config.yaml
n_kv_head: 2
d_mlp: 768
norm: "rmsnorm"
positions: "rope"
rope_base: 1280.0
qk_norm: true
init: "normal"
decay_fraction: 0.662
decay_shape: "linear"
final_lr_fraction: 0.0
train_tokens: 198800000
Each number is 200 + 20 x the weight over its row's rms, rounded and kept within 0 to 999. Layers, rows and columns count from 0. The size before them is the row's rms in percent of the matrix's.

# up: layer 8 MLP up, 768x192, rms 0.11, rows 656-701, columns 144-191
# down: layer 8 MLP down (transposed), 768x192, rms 0.108, rows 656-701, columns 144-191
# gate: layer 8 MLP gate, 768x192, rms 0.115, rows 657-702, columns 144-191
up656,097,182,205,240,200,172,200,179,210,165,221,173,230,212,228,201,198,207,230,180,204,185,219,206,241,232,213,196,182,211,189,205,178,212,178,211,193,199,184,174,170,183,204,188,191,165,205,194,190
down656,096,230,193,191,198,216,188,177,179,189,196,227,185,211,198,202,195,208,228,197,189,206,175,161,205,182,179,206,213,198,184,224,160,217,182,188,163,213,169,202,198,211,212,205,176,203,212,210,203
gate657,099,185,168,182,216,170,229,177,189,184,197,180,198,213,180,199,183,214,216,206,171,157,214,208,184,221,214,179,204,169,173,198,219,164,227,168,192,208,185,174,189,203,208,189,174,206,159,237,190
up657,098,208,218,202,206,171,194,188,254,187,169,177,161,210,194,222,189,199,227,197,207,219,191,224,203,218,225,209,185,199,198,187,202,220,190,220,189,206,198,234,198,201,209,216,188,192,209,192,178
down657,098,200,188,204,192,204,163,188,249,193,207,209,236,164,174,169,185,202,201,209,213,201,250,157,194,206,207,152,201,190,223,242,186,179,207,195,232,251,234,200,218,164,195,219,174,199,210,225,193
gate658,099,178,219,218,197,209,188,198,190,214,172,205,197,228,199,222,184,218,181,194,204,198,147,213,216,218,192,208,218,172,196,191,183,206,183,232,200,190,207,177,207,199,203,202,208,204,194,194,193
up658,101,192,199,204,198,207,207,195,157,196,201,193,209,184,173,196,184,158,265,260,169,254,197,198,180,211,173,206,208,234,222,240,175,203,217,153,216,202,195,211,220,201,219,192,194,188,166,208,185
down658,102,208,202,225,174,210,172,211,203,233,193,220,214,206,196,222,184,198,183,192,196,196,220,215,186,231,221,213,143,198,180,213,185,231,203,193,209,200,260,166,193,175,254,214,211,193,218,188,229
gate659,108,183,210,206,204,204,192,185,191,187,206,219,232,182,173,202,197,185,180,208,180,175,182,196,222,188,195,206,174,216,242,170,185,208,174,194,227,174,172,211,207,185,209,230,229,189,206,216,220
up659,106,171,216,224,187,212,177,180,193,186,201,154,206,198,218,179,197,179,220,223,172,195,173,208,199,222,210,189,218,193,197,188,231,204,200,207,180,200,201,246,166,196,218,190,204,200,227,206,219
down659,104,200,185,198,199,220,219,211,216,216,196,190,181,158,206,182,179,191,196,241,219,210,163,183,220,223,210,167,188,222,212,166,173,209,178,178,187,200,199,225,206,208,203,194,206,209,240,232,230
gate660,101,215,180,187,238,179,169,217,184,201,203,195,209,235,183,190,209,191,192,206,196,217,217,235,165,209,215,204,218,156,206,208,207,176,215,155,183,215,198,178,142,198,228,162,199,180,201,186,184
up660,099,254,181,190,231,177,178,190,186,220,158,215,190,211,159,222,193,203,172,207,182,226,177,204,200,213,194,207,162,217,194,200,181,208,227,183,239,221,186,221,205,170,210,190,185,234,162,203,212
down660,098,217,178,207,176,194,204,170,205,197,197,186,191,172,201,222,216,219,208,182,224,211,158,209,206,195,186,204,172,189,174,200,203,215,225,196,212,230,204,215,216,218,223,190,210,207,217,167,218
gate661,102,202,162,200,214,185,230,177,216,191,207,193,218,201,198,180,212,196,161,176,168,161,236,223,199,209,199,174,203,215,167,223,212,175,191,207,174,192,194,158,220,192,207,190,213,222,185,182,195
up661,110,227,194,206,201,196,166,189,201,196,204,198,219,214,235,179,186,155,199,248,195,215,226,215,190,209,195,194,188,185,215,184,195,201,201,254,213,189,195,237,215,196,175,231,221,233,210,215,167
down661,107,198,214,202,241,221,243,238,199,205,239,177,226,230,194,190,199,199,207,218,140,212,175,182,194,200,173,204,210,209,192,188,197,215,163,217,186,228,176,213,170,175,212,198,227,202,185,200,181
gate662,099,240,172,178,189,234,190,211,232,155,188,197,247,205,203,196,198,213,188,172,206,159,193,213,181,191,216,210,196,190,187,166,197,196,206,223,207,154,240,181,168,230,215,221,195,211,167,223,173
up662,102,180,178,218,208,177,224,169,199,158,187,200,188,211,201,237,208,184,169,197,213,150,221,221,191,207,215,184,186,180,212,240,199,217,141,182,155,187,216,206,184,175,207,220,207,196,201,223,205
down662,102,207,195,177,231,202,192,213,232,199,221,229,165,147,201,148,189,193,204,202,195,189,186,179,217,190,200,190,206,232,173,236,199,184,203,225,203,191,227,205,193,247,219,219,230,182,172,218,234
gate663,101,190,201,215,194,198,228,194,189,198,221,192,207,182,198,202,205,211,208,203,177,175,207,237,191,186,200,194,224,206,219,213,165,190,172,190,197,212,185,236,214,218,194,176,183,195,193,204,237
up663,094,230,212,186,203,200,204,196,214,189,209,206,213,189,178,218,194,204,196,239,204,220,195,220,206,196,177,183,225,181,215,207,176,184,177,178,192,232,194,220,222,217,200,195,168,185,175,222,214
down663,096,227,206,181,163,209,215,223,222,220,211,191,205,183,184,192,196,221,185,222,217,189,175,189,234,184,182,187,153,190,224,213,197,193,209,173,230,223,174,196,159,215,181,211,210,215,171,217,184
gate664,103,193,159,202,215,204,191,204,190,200,206,212,218,216,187,189,158,224,194,197,197,188,224,191,166,224,244,191,172,200,202,149,211,225,212,221,199,239,191,226,208,188,193,180,197,190,232,205,251
up664,102,205,214,198,201,181,192,216,208,171,176,181,207,191,222,182,202,194,185,209,203,152,191,193,193,199,181,198,221,180,191,196,201,208,192,238,185,158,169,236,223,200,166,192,196,224,188,198,162
down664,100,234,206,182,203,212,188,171,186,187,189,208,199,163,197,219,186,184,225,186,199,262,197,190,190,212,221,231,179,163,210,226,212,232,161,215,189,208,213,197,213,190,189,190,202,177,181,205,196
gate665,096,218,212,153,240,197,212,202,227,221,218,221,211,206,203,186,196,188,226,172,212,199,238,201,211,183,177,221,168,182,166,160,189,219,234,228,199,192,227,230,184,195,198,180,213,180,192,168,191
up665,091,172,205,220,186,212,240,214,197,239,206,259,180,217,190,224,221,201,206,195,217,209,208,229,216,226,194,197,231,197,216,216,192,192,183,191,193,214,191,207,203,197,198,182,213,195,186,186,213
down665,092,215,215,196,225,188,167,173,181,233,172,170,160,169,175,175,209,240,212,185,215,190,179,222,185,194,199,212,161,203,210,190,213,195,201,181,198,176,206,216,195,201,211,202,176,184,191,196,199
gate666,101,193,184,199,190,208,190,182,222,214,213,183,203,188,185,199,204,155,209,206,201,186,186,215,214,197,199,238,183,176,216,194,189,176,173,206,179,216,190,140,193,196,207,181,217,200,178,180,181
up666,098,176,197,191,195,207,196,193,214,207,233,201,188,175,198,187,184,240,239,221,212,208,217,226,170,201,262,192,206,182,193,194,171,229,193,207,190,203,208,224,196,216,246,222,198,210,193,215,233
down666,100,196,202,212,200,224,238,187,227,247,226,208,227,165,177,193,223,194,224,222,201,217,190,197,193,202,221,208,228,181,207,189,154,197,210,213,197,196,222,197,211,202,191,191,175,210,181,176,221
gate667,101,251,180,234,198,192,180,189,159,195,215,225,202,234,181,206,203,195,182,197,204,242,187,220,162,194,197,205,197,190,180,184,201,194,192,195,234,196,196,192,187,228,179,171,214,214,204,174,241
up667,104,188,244,222,204,171,200,193,170,163,196,249,206,161,194,207,210,189,178,166,213,179,221,204,205,218,210,176,207,188,167,221,208,193,201,181,207,219,210,183,177,172,226,205,210,209,207,197,177
down667,105,184,216,181,219,179,179,201,151,228,213,210,223,207,197,225,188,215,180,142,201,214,211,182,188,152,184,225,210,193,227,202,235,167,193,198,201,195,214,163,211,187,165,236,173,207,182,181,229
gate668,105,220,219,259,208,204,175,196,196,204,179,204,234,175,208,182,189,199,217,216,167,224,183,192,211,190,220,169,195,168,232,169,220,187,194,223,199,189,184,176,195,165,193,213,181,214,189,209,226
up668,105,203,191,201,233,223,187,201,181,191,207,191,194,177,206,173,154,187,186,173,204,216,197,181,212,181,188,165,171,190,230,187,223,225,194,180,200,192,212,174,186,201,183,206,188,189,194,216,210
down668,102,220,213,174,207,177,189,235,224,199,233,239,199,185,180,210,196,187,190,216,218,212,182,188,182,214,213,182,202,216,193,228,203,202,180,199,208,192,174,202,177,216,206,187,202,208,212,196,182
gate669,101,222,183,233,189,189,215,192,209,182,194,230,210,190,175,184,215,207,165,244,205,226,210,185,176,162,202,168,174,203,198,168,168,196,182,188,219,212,178,214,202,181,230,183,230,221,168,182,183
up669,099,168,201,175,203,211,197,231,170,175,188,202,182,161,193,199,227,163,183,185,184,137,274,188,226,199,180,191,164,198,226,229,240,190,184,168,208,215,157,194,204,196,209,200,176,205,199,225,193
down669,100,202,205,220,218,223,213,234,199,198,174,195,174,207,202,204,214,187,194,195,200,185,210,217,230,206,195,174,228,199,197,156,212,190,237,186,174,200,190,223,214,240,207,191,205,189,189,198,191
gate670,093,232,152,190,214,173,191,214,198,200,216,210,217,205,241,206,209,204,212,175,175,216,196,158,206,216,217,218,201,179,236,213,212,218,189,195,208,189,171,182,155,173,206,186,212,186,208,196,231
up670,094,202,219,191,205,191,180,168,229,190,181,202,190,201,208,170,188,206,201,216,215,212,200,218,225,182,203,201,201,184,198,179,204,201,214,154,243,221,185,218,212,189,184,193,210,191,181,203,190
down670,092,225,210,240,203,180,199,183,178,241,203,180,208,205,220,199,203,263,219,218,189,184,199,156,217,211,229,204,180,231,196,203,195,249,190,198,219,180,194,186,181,210,158,212,201,193,195,198,200
gate671,099,203,219,218,174,216,216,197,174,202,183,203,191,219,177,148,207,204,215,209,191,202,223,184,223,208,214,201,205,186,181,193,232,224,194,244,195,202,191,201,178,191,286,209,211,214,188,210,216
up671,102,184,184,200,207,222,214,205,169,199,194,168,173,220,155,236,176,223,196,214,210,228,191,203,176,190,218,229,223,197,200,212,213,232,216,176,235,205,203,182,175,207,241,194,232,166,174,220,220
down671,102,207,244,191,178,225,144,155,222,214,203,210,185,219,216,207,213,188,209,185,227,212,188,206,210,223,182,214,151,197,190,188,228,225,196,206,229,217,194,204,201,205,190,198,202,177,200,201,216
gate672,104,223,198,218,216,215,201,221,202,182,194,210,199,176,187,186,203,181,180,190,219,197,209,233,169,173,205,170,200,162,203,183,205,205,204,188,190,184,173,219,210,187,202,198,173,172,211,191,201
up672,102,172,180,207,182,215,173,200,227,224,238,185,205,204,200,223,215,182,227,184,184,218,216,198,208,200,205,237,218,194,174,178,213,193,246,209,231,225,192,224,161,184,190,175,207,200,195,204,174
down672,101,229,206,194,186,223,218,197,214,203,180,192,187,178,191,176,199,222,215,224,192,230,202,226,225,208,264,218,196,150,228,198,180,225,200,206,202,209,188,179,231,188,175,186,186,192,183,225,198
gate673,099,192,148,190,196,183,185,210,183,201,183,199,186,176,173,190,253,206,194,208,233,191,260,172,199,183,201,171,191,166,219,183,190,176,193,192,205,177,163,213,224,213,172,227,210,192,211,214,233
up673,099,239,185,201,189,189,212,205,195,200,248,224,229,213,208,183,166,207,227,218,161,189,178,164,240,203,206,234,186,167,182,196,192,218,167,187,223,217,185,189,211,168,195,221,217,199,196,205,165
down673,100,202,186,170,212,203,189,166,178,213,174,238,186,167,226,203,210,215,188,245,222,212,221,187,200,194,202,203,237,211,165,192,190,183,238,208,196,179,212,225,245,187,197,199,234,223,220,198,225
gate674,103,151,186,232,196,205,207,173,188,200,219,193,181,207,194,212,225,199,194,176,198,228,185,198,209,180,214,175,226,181,223,218,215,201,198,218,224,177,192,205,192,201,210,180,203,179,183,212,216
up674,102,179,181,189,195,234,205,179,243,236,204,193,188,196,140,186,168,178,219,197,158,176,192,190,214,204,199,215,202,227,222,190,203,187,182,170,191,204,184,180,178,183,183,165,197,197,186,201,170
down674,101,168,225,192,167,208,195,200,193,188,234,246,213,221,226,207,212,224,204,163,201,189,195,206,211,197,231,233,238,210,181,225,197,233,192,238,173,179,156,198,193,233,208,230,186,213,219,201,205
gate675,100,200,185,236,183,199,182,217,144,188,212,215,174,208,220,201,198,214,188,210,228,192,180,193,196,208,204,169,195,203,226,189,196,213,202,214,180,237,230,181,192,164,213,205,224,236,231,177,209
up675,098,207,221,216,192,181,175,179,179,209,224,198,221,214,208,179,206,227,215,156,234,203,223,214,192,219,202,196,209,207,227,208,134,199,188,201,182,227,213,201,178,208,201,215,196,202,225,222,179
down675,099,226,218,205,218,186,212,241,183,200,183,219,214,190,217,189,191,225,237,188,210,184,204,221,197,187,191,179,203,161,228,173,205,207,202,221,206,189,169,186,205,228,169,210,211,190,203,203,174
gate676,100,178,219,218,193,227,187,188,201,218,192,211,212,156,228,216,157,194,220,178,194,246,205,195,177,200,186,231,184,186,212,181,145,176,187,171,187,170,196,214,190,213,192,193,223,206,229,215,213
up676,098,191,181,195,227,205,226,217,186,209,193,179,184,211,208,198,192,196,158,221,197,230,199,194,194,209,160,193,208,196,180,222,210,224,168,186,175,179,200,164,225,214,168,174,191,195,212,147,193
down676,099,202,202,187,200,182,219,228,190,185,190,205,174,202,205,231,194,203,208,186,200,186,163,192,199,201,166,194,201,179,179,202,181,217,204,210,212,198,235,216,206,160,189,170,186,225,235,196,196
gate677,090,195,198,203,193,191,268,195,190,208,232,215,221,210,194,171,207,192,168,192,189,232,227,202,195,208,185,201,218,210,209,216,192,209,160,231,200,202,193,178,182,191,245,192,225,174,211,236,227
up677,089,182,186,207,235,181,164,189,184,176,155,214,202,201,151,202,203,203,196,211,229,213,206,187,191,178,195,199,176,202,178,188,217,180,242,184,203,183,179,212,212,172,194,214,164,202,216,186,203
down677,093,184,162,216,219,192,183,177,163,190,160,189,192,164,178,185,180,208,201,211,234,214,238,201,215,204,193,195,181,224,186,194,194,160,227,186,204,195,171,199,205,159,196,197,180,231,197,183,209
gate678,098,193,204,197,199,188,166,182,189,212,190,186,219,169,167,222,181,206,171,224,202,177,193,201,201,170,183,171,211,197,217,206,170,188,186,222,191,232,198,216,194,207,204,180,192,195,210,193,222
up678,096,218,223,247,165,206,205,174,199,179,217,157,199,200,211,209,205,216,182,223,207,176,185,190,215,225,207,197,199,162,194,196,217,207,186,177,173,201,227,176,207,194,191,170,190,195,199,210,239
down678,097,215,216,196,203,180,200,195,238,192,169,205,215,232,193,219,179,202,197,197,190,218,234,190,205,180,187,205,180,200,217,190,219,230,175,181,214,190,188,236,200,227,220,216,215,219,201,219,182
gate679,097,239,166,220,189,188,209,201,171,227,192,211,214,193,199,191,217,237,185,235,182,180,225,203,199,239,175,196,193,206,169,186,173,197,212,187,203,193,169,221,202,192,220,239,190,172,209,194,170
up679,099,239,156,199,206,219,212,210,205,201,218,208,172,236,166,209,191,213,201,173,200,188,164,214,206,214,225,191,199,227,211,247,229,201,224,237,200,163,180,214,217,164,216,201,182,153,195,205,194
down679,100,170,212,208,244,179,191,212,175,162,240,236,185,213,209,223,211,181,219,186,207,202,172,172,216,212,221,226,160,200,201,202,208,169,203,168,200,200,257,182,200,196,211,211,193,188,210,190,187
gate680,103,156,177,204,216,218,208,216,187,202,173,243,224,213,226,185,205,192,163,198,187,169,206,181,239,200,190,164,169,201,214,228,228,221,222,215,185,218,174,214,211,174,176,218,201,210,196,177,204
up680,102,191,213,181,174,214,179,218,201,194,159,223,221,179,198,199,189,199,191,207,190,177,238,226,208,172,201,188,193,220,203,185,201,207,180,228,212,198,236,210,202,206,175,221,152,184,185,216,188
down680,105,188,181,192,203,171,222,201,204,242,209,220,192,186,180,205,204,190,217,186,194,182,229,198,220,199,202,209,220,168,245,190,207,228,195,230,184,183,192,162,177,207,214,203,141,165,199,183,187
gate681,100,215,208,180,176,179,186,207,219,218,205,186,221,210,204,198,217,230,205,232,186,193,204,225,154,165,233,214,206,195,199,214,156,187,187,214,167,147,181,187,206,230,155,149,215,184,221,208,199
up681,098,220,181,208,217,196,194,168,216,210,179,194,212,200,217,161,183,179,220,176,196,206,221,209,201,218,222,201,193,213,187,220,178,235,200,184,213,205,171,155,171,198,218,189,180,214,201,220,168
down681,099,176,222,178,179,196,214,193,185,185,208,190,209,203,186,239,205,187,206,183,186,202,198,215,216,185,185,173,201,163,192,197,197,186,204,211,165,193,230,206,211,239,186,192,212,213,179,192,192
gate682,095,187,175,198,197,177,193,192,170,229,235,201,208,185,201,187,191,204,203,199,202,207,233,180,194,220,173,219,241,207,176,208,208,201,173,234,185,220,178,207,228,177,204,199,173,166,222,214,205
up682,093,204,174,196,201,195,196,211,209,200,257,163,161,189,225,209,183,237,166,211,202,196,213,184,209,213,203,201,217,147,188,223,222,193,179,195,190,215,186,207,189,218,185,194,185,175,187,208,201
down682,093,229,253,157,228,199,226,206,212,175,182,201,187,197,219,236,187,207,220,195,202,212,174,177,212,215,203,166,190,187,211,206,204,245,228,177,218,234,223,194,201,208,158,244,218,182,239,186,191
gate683,099,180,191,190,212,181,236,219,165,192,228,199,199,167,204,215,215,157,224,205,208,207,194,173,171,172,219,189,211,219,205,208,182,181,193,199,210,239,175,211,195,191,195,192,226,178,195,201,196
up683,098,250,226,189,203,217,205,192,191,217,188,228,212,170,226,171,185,231,181,187,161,179,223,222,167,218,166,167,219,238,220,185,166,214,235,207,219,188,224,218,174,212,180,194,169,192,183,192,204
down683,100,196,193,191,209,205,164,196,164,221,171,212,194,195,210,207,200,201,174,186,176,204,210,186,208,222,225,205,219,175,224,209,220,172,190,197,188,189,160,186,192,221,188,193,183,183,202,197,174
gate684,100,213,196,196,216,218,173,178,178,193,210,180,206,226,216,221,203,208,168,213,167,222,203,220,204,207,193,207,194,183,194,190,187,194,197,203,188,180,194,185,186,179,186,192,226,181,187,151,224
up684,103,234,211,184,188,180,176,208,231,208,200,178,192,174,182,216,164,135,174,204,205,227,208,203,241,209,215,177,179,230,198,184,202,232,191,176,179,198,196,231,237,212,186,179,189,214,236,202,172
down684,102,205,195,235,196,187,209,245,196,208,192,216,197,217,175,172,189,217,210,217,210,198,214,193,221,194,159,198,214,214,191,174,207,203,207,160,209,242,179,222,207,176,209,178,172,207,211,189,181
gate685,096,197,200,223,180,181,218,193,189,198,217,209,204,182,198,221,212,213,209,189,206,224,208,193,151,205,181,189,195,217,162,216,201,190,212,188,180,184,208,166,228,215,222,186,221,210,180,196,168
up685,097,190,206,190,167,175,225,202,174,188,166,230,178,220,197,219,193,220,233,216,188,182,228,161,191,222,228,206,211,181,213,178,191,201,208,221,194,212,212,200,199,203,229,187,196,182,144,173,197
down685,097,262,198,203,192,184,209,227,209,186,203,202,178,201,193,180,189,200,221,177,223,222,217,206,197,181,175,194,216,205,167,207,210,178,259,210,191,211,222,196,196,197,203,183,242,209,203,227,209
gate686,107,214,184,213,221,199,186,168,180,205,228,219,210,211,169,160,213,150,230,181,209,235,175,212,181,218,174,208,216,185,206,198,229,177,193,188,191,193,216,216,204,180,225,211,197,180,202,190,214
up686,101,192,179,185,206,218,233,198,151,246,203,214,189,207,182,161,197,220,220,174,179,187,216,238,193,187,184,217,188,192,185,218,242,208,218,222,221,193,171,189,191,207,197,176,175,214,235,199,180
down686,101,177,197,201,216,171,227,202,194,190,231,231,187,200,211,202,204,226,228,144,226,195,198,198,208,197,202,154,187,183,139,191,223,209,193,229,194,203,158,185,214,215,209,203,224,239,219,170,205
gate687,095,182,198,212,199,220,185,170,219,171,203,228,197,207,226,194,211,181,223,210,188,229,191,228,226,205,219,230,212,153,198,195,216,213,207,175,214,227,209,211,189,177,234,205,206,161,192,208,203
up687,101,217,185,181,193,216,202,214,225,189,193,198,206,220,210,222,164,199,171,195,187,185,205,207,208,189,188,228,178,229,223,179,197,196,197,197,179,183,170,221,202,202,214,178,170,201,186,221,169
down687,100,210,197,200,197,211,163,200,208,195,216,234,200,232,201,201,189,192,149,212,193,204,199,201,165,169,185,180,223,220,201,186,199,236,195,211,230,175,178,228,201,182,181,215,195,193,204,221,177
gate688,100,178,214,174,217,186,192,214,202,194,180,207,191,188,215,193,225,182,190,196,209,172,203,203,214,217,202,150,190,232,183,196,192,204,218,206,182,166,148,216,176,183,201,193,217,232,213,199,202
up688,106,192,201,189,185,164,189,192,215,191,193,230,192,215,211,211,224,181,196,224,204,222,161,174,198,207,197,192,207,162,207,177,202,202,238,205,203,201,207,168,198,223,208,201,176,200,207,206,235
down688,103,201,226,205,241,192,174,173,172,203,210,191,213,222,191,189,192,186,179,186,223,224,193,187,222,214,221,214,224,163,216,197,173,195,216,195,188,186,221,217,239,157,189,208,189,184,226,207,192
gate689,107,178,197,191,212,200,216,182,194,190,201,239,189,173,177,219,235,200,201,203,163,182,188,208,231,192,152,212,190,224,184,206,183,189,156,217,200,211,198,215,209,215,213,202,252,198,181,175,195
up689,102,259,201,202,217,193,215,219,178,202,185,207,153,170,161,225,186,172,211,230,169,209,167,211,192,203,185,185,182,204,172,217,209,175,180,191,230,206,194,181,183,214,219,197,214,190,202,209,173
down689,102,250,192,220,188,181,235,236,198,241,178,179,187,203,195,217,199,236,201,195,197,176,185,191,207,202,182,247,218,211,180,161,193,222,194,203,184,226,177,205,192,241,181,208,238,202,180,204,209
gate690,099,166,213,241,210,201,246,210,235,188,208,197,224,174,228,174,225,212,210,205,165,199,206,197,189,241,210,171,210,209,183,174,204,223,194,180,200,194,206,172,220,200,191,183,236,212,180,192,182
up690,100,195,202,228,206,188,199,196,216,205,205,198,218,236,154,206,235,229,218,178,167,212,208,224,199,241,172,176,205,167,180,210,242,173,199,197,201,167,184,210,214,212,182,174,175,179,185,183,185
down690,100,223,201,210,186,210,166,222,186,188,194,191,190,217,210,200,215,232,197,201,212,166,176,195,219,161,200,207,205,213,210,184,198,209,186,206,229,197,246,212,220,201,201,233,138,220,214,205,210
gate691,097,222,188,207,216,177,214,206,228,203,200,214,216,232,209,199,182,222,227,212,200,196,222,215,174,197,218,177,166,199,217,192,213,213,207,223,175,188,200,208,242,221,202,200,226,226,213,227,204
up691,102,214,229,217,230,191,200,206,222,203,199,210,182,176,203,212,171,204,194,198,206,183,191,183,180,168,191,218,173,216,150,217,178,186,186,151,190,169,173,171,204,228,211,215,167,179,208,185,198
down691,102,230,210,225,227,213,188,155,195,183,171,203,196,178,186,227,196,210,156,206,205,210,224,205,215,193,204,204,180,179,211,258,226,169,201,202,200,237,202,178,178,159,219,163,209,190,209,198,180
gate692,102,221,189,202,171,234,211,189,184,173,222,196,244,183,183,161,169,213,209,195,220,197,194,196,182,240,186,187,204,176,236,208,220,212,202,181,208,222,223,211,183,188,202,193,213,185,183,206,216
up692,102,170,221,218,190,223,227,185,225,224,193,257,190,209,207,179,213,178,179,195,236,204,185,182,197,210,225,225,200,203,195,202,208,211,181,200,185,181,201,199,182,211,210,190,212,201,236,208,182
down692,100,226,204,185,201,187,221,222,194,248,211,199,196,180,184,177,201,234,200,214,175,195,200,182,192,215,188,188,225,205,221,238,206,179,190,210,171,214,221,176,212,196,186,184,178,188,202,172,173
gate693,101,190,161,212,203,198,171,227,231,149,185,198,199,222,202,183,168,174,180,198,166,208,191,180,209,194,180,143,177,194,220,196,192,199,179,175,204,178,223,224,190,189,229,203,220,175,226,184,215
up693,101,187,179,192,216,177,181,192,212,205,206,243,205,171,202,213,223,190,241,215,208,201,177,195,167,174,187,209,210,185,182,236,223,203,205,179,180,186,177,197,230,196,168,222,194,193,171,187,186
down693,101,225,196,195,209,214,202,220,213,210,180,202,198,197,224,177,216,216,195,248,207,222,189,204,199,165,216,175,204,213,200,164,206,190,200,229,203,202,197,248,208,202,199,222,215,218,201,226,197
gate694,099,179,196,196,213,239,199,206,192,210,180,217,218,205,190,214,174,216,200,165,201,197,194,155,173,234,233,218,206,167,198,209,195,186,187,209,196,203,204,175,216,202,173,169,190,201,185,206,210
up694,102,190,174,214,201,250,169,196,200,198,219,192,167,179,208,176,196,191,179,202,233,206,208,231,198,204,172,208,200,217,179,190,227,186,204,186,227,215,217,200,188,189,222,228,206,206,226,200,188
down694,102,223,228,183,183,183,213,145,175,229,225,200,189,203,207,209,188,229,210,175,188,226,231,230,219,205,207,196,292,188,208,194,229,205,212,211,205,208,195,258,203,194,216,249,198,198,207,219,209
gate695,100,213,169,238,189,176,209,207,202,199,194,235,206,170,216,170,188,204,187,176,212,181,191,207,190,198,217,197,193,208,208,175,168,212,220,212,195,194,220,213,166,199,193,214,201,212,218,178,236
up695,100,210,196,178,234,178,163,186,163,201,216,195,214,199,195,178,213,231,202,184,208,195,177,205,216,181,172,224,197,205,220,185,213,189,213,195,194,207,203,216,169,202,170,210,225,224,195,208,207
down695,101,218,188,200,186,170,186,160,203,217,177,152,220,208,190,209,230,144,189,217,216,193,182,194,206,172,198,166,229,214,202,185,158,232,214,195,168,188,213,177,201,202,240,213,207,185,184,204,195
gate696,105,203,186,231,165,197,198,190,214,207,166,179,195,206,199,191,195,222,183,189,211,217,211,175,175,241,196,205,197,182,198,232,202,239,191,220,210,215,207,227,221,211,235,209,220,212,223,179,246
up696,104,196,246,206,169,202,194,187,213,199,169,201,178,181,171,203,197,212,194,183,180,175,244,182,163,188,198,190,186,201,235,190,204,209,201,192,200,206,201,189,200,212,204,187,199,212,228,211,243
down696,103,208,195,211,199,210,177,245,226,222,196,202,163,190,187,182,209,189,233,179,183,194,169,206,218,170,234,196,249,202,200,213,239,224,210,184,193,213,183,191,182,184,189,223,191,179,179,185,199
gate697,101,180,206,209,219,210,187,171,201,177,207,220,197,172,176,227,174,191,160,191,203,207,175,175,219,218,154,186,220,221,226,197,224,183,185,198,184,193,168,188,191,170,196,197,179,223,171,175,233
up697,100,197,205,183,210,188,143,191,217,189,206,207,177,209,198,164,197,212,191,167,186,169,197,189,207,209,206,231,176,160,186,204,206,211,181,201,181,186,187,196,188,196,179,164,173,212,207,211,178
down697,101,193,244,190,195,192,175,168,215,198,182,194,185,207,184,185,216,240,183,161,213,199,243,189,243,212,181,225,225,188,218,215,173,176,196,195,212,176,177,193,156,166,200,240,207,193,208,217,219
gate698,103,211,200,185,192,230,215,194,184,189,208,239,204,175,209,180,214,224,142,212,175,235,202,209,222,169,161,190,200,185,129,191,219,210,219,193,186,160,198,208,192,206,236,244,213,184,210,224,225
up698,102,227,180,196,180,220,207,201,194,190,184,196,205,220,174,216,173,213,206,231,217,235,210,166,220,230,182,226,222,202,193,188,178,179,208,203,226,200,207,165,225,162,205,187,218,205,194,201,182
down698,103,203,199,193,180,183,219,231,229,180,191,194,204,207,248,213,214,190,175,182,177,209,192,219,165,191,191,194,172,189,185,199,161,198,193,206,174,210,172,212,189,202,187,206,227,220,211,203,230
gate699,106,193,196,225,200,201,228,220,182,193,204,201,198,208,228,207,179,173,196,200,183,201,214,200,205,208,178,202,223,226,192,202,195,181,182,180,173,187,222,210,185,212,232,182,195,204,202,222,211
up699,098,182,211,194,238,193,180,176,215,189,194,211,163,200,190,216,172,200,229,231,209,169,153,201,190,222,210,211,200,203,206,205,191,209,196,202,230,211,162,183,245,221,170,190,182,231,217,212,174
down699,099,233,202,198,199,203,185,160,169,187,184,164,209,238,226,192,221,159,192,237,213,225,189,217,201,187,167,203,132,206,220,159,203,197,175,197,201,215,201,186,175,204,211,193,188,218,204,181,186
gate700,101,220,225,227,187,179,200,183,200,192,221,193,223,192,204,190,245,161,182,197,176,165,222,240,186,202,179,199,206,178,202,207,187,230,217,203,168,165,179,210,195,215,211,216,202,232,190,186,213
up700,105,209,186,188,194,178,218,212,173,227,168,236,191,168,206,202,207,200,206,201,212,175,177,201,194,224,211,200,229,226,217,184,230,214,212,204,192,220,186,196,218,203,173,227,163,186,207,191,206
down700,105,168,191,211,186,208,163,178,212,193,189,197,238,213,224,213,220,187,205,246,203,220,180,203,197,229,206,230,267,177,214,175,216,227,213,228,149,179,190,228,226,225,198,220,211,211,200,214,201
gate701,101,164,210,142,215,182,186,196,189,187,194,231,207,225,216,186,195,209,204,165,173,207,193,197,197,175,186,199,209,169,213,171,175,155,192,177,228,205,168,170,197,157,176,208,248,199,189,236,218
up701,097,175,202,213,194,230,233,192,208,198,189,233,176,185,184,215,211,231,208,229,187,231,235,238,168,168,192,215,212,231,173,220,192,190,211,169,187,201,189,175,184,201,199,203,202,227,217,183,153
down701,097,190,179,202,203,193,192,197,220,195,213,191,214,212,224,173,213,174,197,197,218,212,196,207,224,212,221,206,196,184,197,223,174,221,199,228,224,176,213,168,195,223,193,201,206,173,197,205,196
gate702,104,209,209,245,202,197,234,188,183,157,179,199,211,181,214,191,226,197,206,196,189,180,216,185,194,192,181,149,184,202,214,214,175,233,165,218,190,205,209,191,224,176,187,166,270,208,249,207,208